{"n_layer": 8, "d_model": 512, "n_head": 8, "n_kv_head": 8, "head_dim": 64, "d_mlp": 1216, "vocab_size": 16384, "activation": "swiglu", "norm": "rmsnorm", "norm_place": "pre", "norm_eps": 1e-06, "positions": "rope", "rope_base": 10000.0, "rope_fraction": 0.75, "qk_norm": false, "attn_scale": 0.125, "bias": "none", "tie_embeddings": false, "parallel_block": false, "init": "normal", "init_std_qkv": 0.017, "init_std_o": 0.0, "init_std_up": 0.017, "init_std_down": 0.0, "optimizer": "muon_variant", "lr": 0.00198, "lr_mult_o": 3.0, "lr_mult_down": 1.5, "beta1": 0.95, "lr_head": 0.00535, "grad_clip": 0.5, "warmup_steps": 200, "schedule": "wsd", "decay_fraction": 0.789, "decay_shape": "linear", "final_lr_fraction": 0.0, "batch_tokens": 65536, "seq_len": 1024, "doc_mask": true, "train_tokens": 627900000, "steps": 9581, "dataset": "wikipedia_en"}
Each number is 128 + 24 x the weight over its row's rms, rounded and kept within 0 to 255. Layers, rows and columns count from 0. Numbers have three digits each. The size before them is the row's rms in percent of the matrix's.

# gate: layer 3 MLP gate, 1216x512, rms 0.0927, rows 932-935, columns 0-255
# up: layer 3 MLP up, 1216x512, rms 0.0968, rows 932-935, columns 0-255
# down: layer 3 MLP down (transposed), 1216x512, rms 0.137, rows 932-934, columns 0-255
gate932 106:114196157112115147142089113135135153128103090118168156146148135116129158132132128151089100128113084144133130111154121165103112121152160094171090142139151112172116114123166149104112158110141100173153107155106128140121136161131100091165132137157118141117106132135133096141124161144154156139174115095131145137106087145137109125107119151105102153152147096127149137128127127130147141165147108129114120100106091126113140177114140140096124100109112137142152099115118068113111131108163148111103156136127174106159127161159135117157165148113091146118111134120144154144119087102125121106142137151122142155131098148117160127152125156097143126100114119145097150118167087090109100153134155165140168172146158128150112164087150104148145127111121077120100145114106133121082173112116139
up932 101:135136151148104133147138146106128135075184147174146118149083102157149121138103119144113078156104122159089131154135091139138148128127131160105140141114141125128114137085152121126137118142120149124136106094103101079141086091193152137133124102158152127108170164140137099131144135108124109122146148144124151119111137144088133147111091117097138103149151126115134129144113147116081123135101114126174136138157142119120130115117143155127134162152085121116107118127124144139112121079101106133146159107157110121128096110108145158170173113136161095107185126157085188059134150121103155152128124157100167122146145151177111129152178141112119139138137148144119123138107158135120123134144120134129141115096163116080120114128119117158127132106154144139120115121097171163094126129205135
down932 105:170148110161131099139137139116123130134163158092179166126154122183105107127135133121144091123112139140134135121129103135138136129155170115140133153116124088098111099138157123109144069114103125083129167199133121141122109134136151128151129120154091111129106153158171118092123154140137087128125110128149120100119127119117153118114094132149135151157116128152166088137133115104124154145129095108090135126131133124128149114128123084130138120162115144127114152096074094133151126097096177129147134134044131112115152140144138103138129128150092158143129115094122114111111120159123081156087136128068155109122134172166153125119095184120123079136116172167142148130132125133147125149127131121104156107124136105128113152151138128151180087154188110092128180105152106125134094085136113
gate933 099:100143151143145152106124112119152077075079149120128102170129087149129135122107134118093140157173130138104132117086120114161103149141175145099129132107112137142133105144144147138116116165154160111123099122129101150109106204057113132098096138152106149124107157098128105084140161149130114114096107153094154162097139114089123148099145141117142129147114135134149142104156153119131095114120137135172139123178108096141100096123091142156121095114093130137115177102135122163089134147143099092147138156151103115065138141081139119114107126145162120123128149178128127069132121135164141117138142096095191092162119174128130145138098137121088169161120144142143127117130135108189119181127138149143122155091167086120101122077129149158127128111133121136142134129141131130116115117080094
up933 100:108133114123127164079163109130147073116127117075112115115129123109099142133149099141105171126113125100099096168151117113090105129156095134136135153094160186080147124101128105172103108127148151136095132121119160149135164120131131108120081075140131092099163117081117101129111145129103141119173135132151148143119147118127161132158092115091139097123157116106093124096086150111135144144140098140155150091110130115126173132131148113112125107134132161097093115151127129136101119117109111128128106159115141108123128140072105128112081139153145132112105112130149133151117105124122131111126088123144132130129128147087170144138115120155095105164161161110137106173152145085147121142136151130149109123138147145102158152106154124116092102120180144105122137140131126131148146118106121
down933 104:131139055105148127179130164122121111125111155098125073142136118126110096143086133147107142115127050132067117160088124131166103105122091112119110094106093114105166150134165148106111171152117148147145120121128151160125140137150138111099180111154135149195121114177170113087127122149108187113100115189151128127134136108093092064122126099135159086136074116113133158129132125141123160090134143133152169064087116114102141134149151112111142138090135109103130125152108138113110078151130110124105184135168101104115131116114158079147154119124160132147131132127148106092134126095138119148137125124171144109151126124126183128149109100124116144110149123123106065139139136104099151106093148130143118111159113136160112144113106150118103164097102142142139155147135137121093116143133135
gate934 083:169120153115147094097188138125108154133152158157127146172139149098117100169082124135103162149128110160111153143102100140099135080140152116110135149117140111147111115106134159085146130138136146150158104135130123127129137115123104113133144116104107088124099069113153125090184078114127153132139133198100086143145108129165137085147140100135135137129121141150136121134139109154155135113133116145158124105122132127151160122145113124133117133106135136145146132100120121101130156106142082125149125157172105112145168122129148126133120141118125142134163162146130153141125066139087179120142091112108138102137104098114135116151109152081137149116117136133123148122099112165166179134130155153117107107085175131091148127130158158146115161103133131056146108136121098095128155112163132
up934 093:133125114099114126127152075144170142140092113154153137115143109159168135130115118070119119129109131113143117100129082154086171129088114095088118147114151116116140149117153138110104109130144163130109132181210146092099170115105152142166128140143074118104144115139067092164162078149145119123132113172112080107111117126120136118082156147127139124161120099157095107109129113151131090132121104157118119173150120134159141105122104122132108133157167112094123132107141130094140128141137104075114157129137103159111143110174118122174128146110123114117095150195128181105091136070172142098118172144133120139108168148120101120114147164124162142117154096108128098139134131115104107145139099134120134178150113115141132142091117161101127124139111106142114116137122157119092134141115101
down934 085:136132089138166107165126144107092108108117146103095128138123093151150091117142134201142091113136127134137088122116136136151081157149093136118147131143098140137111151086148129110087151137100137101159143104135129123094087115142136098106157148114133154104129150139102120132131133153105128155118119082120115074115142139076168126152073097129146170133103140100124124147108116118119145135127131081090129120095107118077101131106124161091125121183111167079146129134131140106171129176109167128126116115168122110148132108149107104128142132158127105122095109124105124100178171129087134143133152100116120137086103135137095083169134142132127153167126134166139112123135132132164099160135073083147124105123144111095139092087159160113132118112134153114138113137103137104092149151155066
gate935 096:111133110166108124097127164162154144129153087095095100134135132123125134107164125144164100133151133159186102150162149129154104118108130125122131114119087124119140124118108134115133097129120101167072165166107147139089150153134163128128126101136132092122095112165088125090138131139128154146133110139092141145119155140126135118102143137077073154174133081104135091118174147133161093105103132185138154139149145122130110149124106153085144107119105107114150143116111093132123155106150147076072102147102107126120108135146131112122144201159124113139088112140136136143086135111139127126121087133075076148129138140150108141121163139159144092150124113084167186156149119165096127149121087102126099127079128131177129116144156155107150130117154148094152092119122129164104142116089164
up935 101:142128099104127133137101089099189125076093156147117137102147173113079079167098118145128095110153139127142126132152140124146175114146150153119096134158163108094125117106146165165132145144147129151161191158114110130122161127159097139170160109083156135145113115174145089154117104104155133112122133107106129098113132128159124099166132120162145074133127161165120123103153105089096110099162092102093121122084120117117159077121177100112127093163126137089126140127141091133141113142118164160148134124100155116175163104164122143156094089141124148125148130143167127131135123120142147130138141171159103157103130124154142127111118124133107114147124074136123123121119108096126098137144141139103124161143118097099150140153132128139135124163106145127083127134191167146090140116107120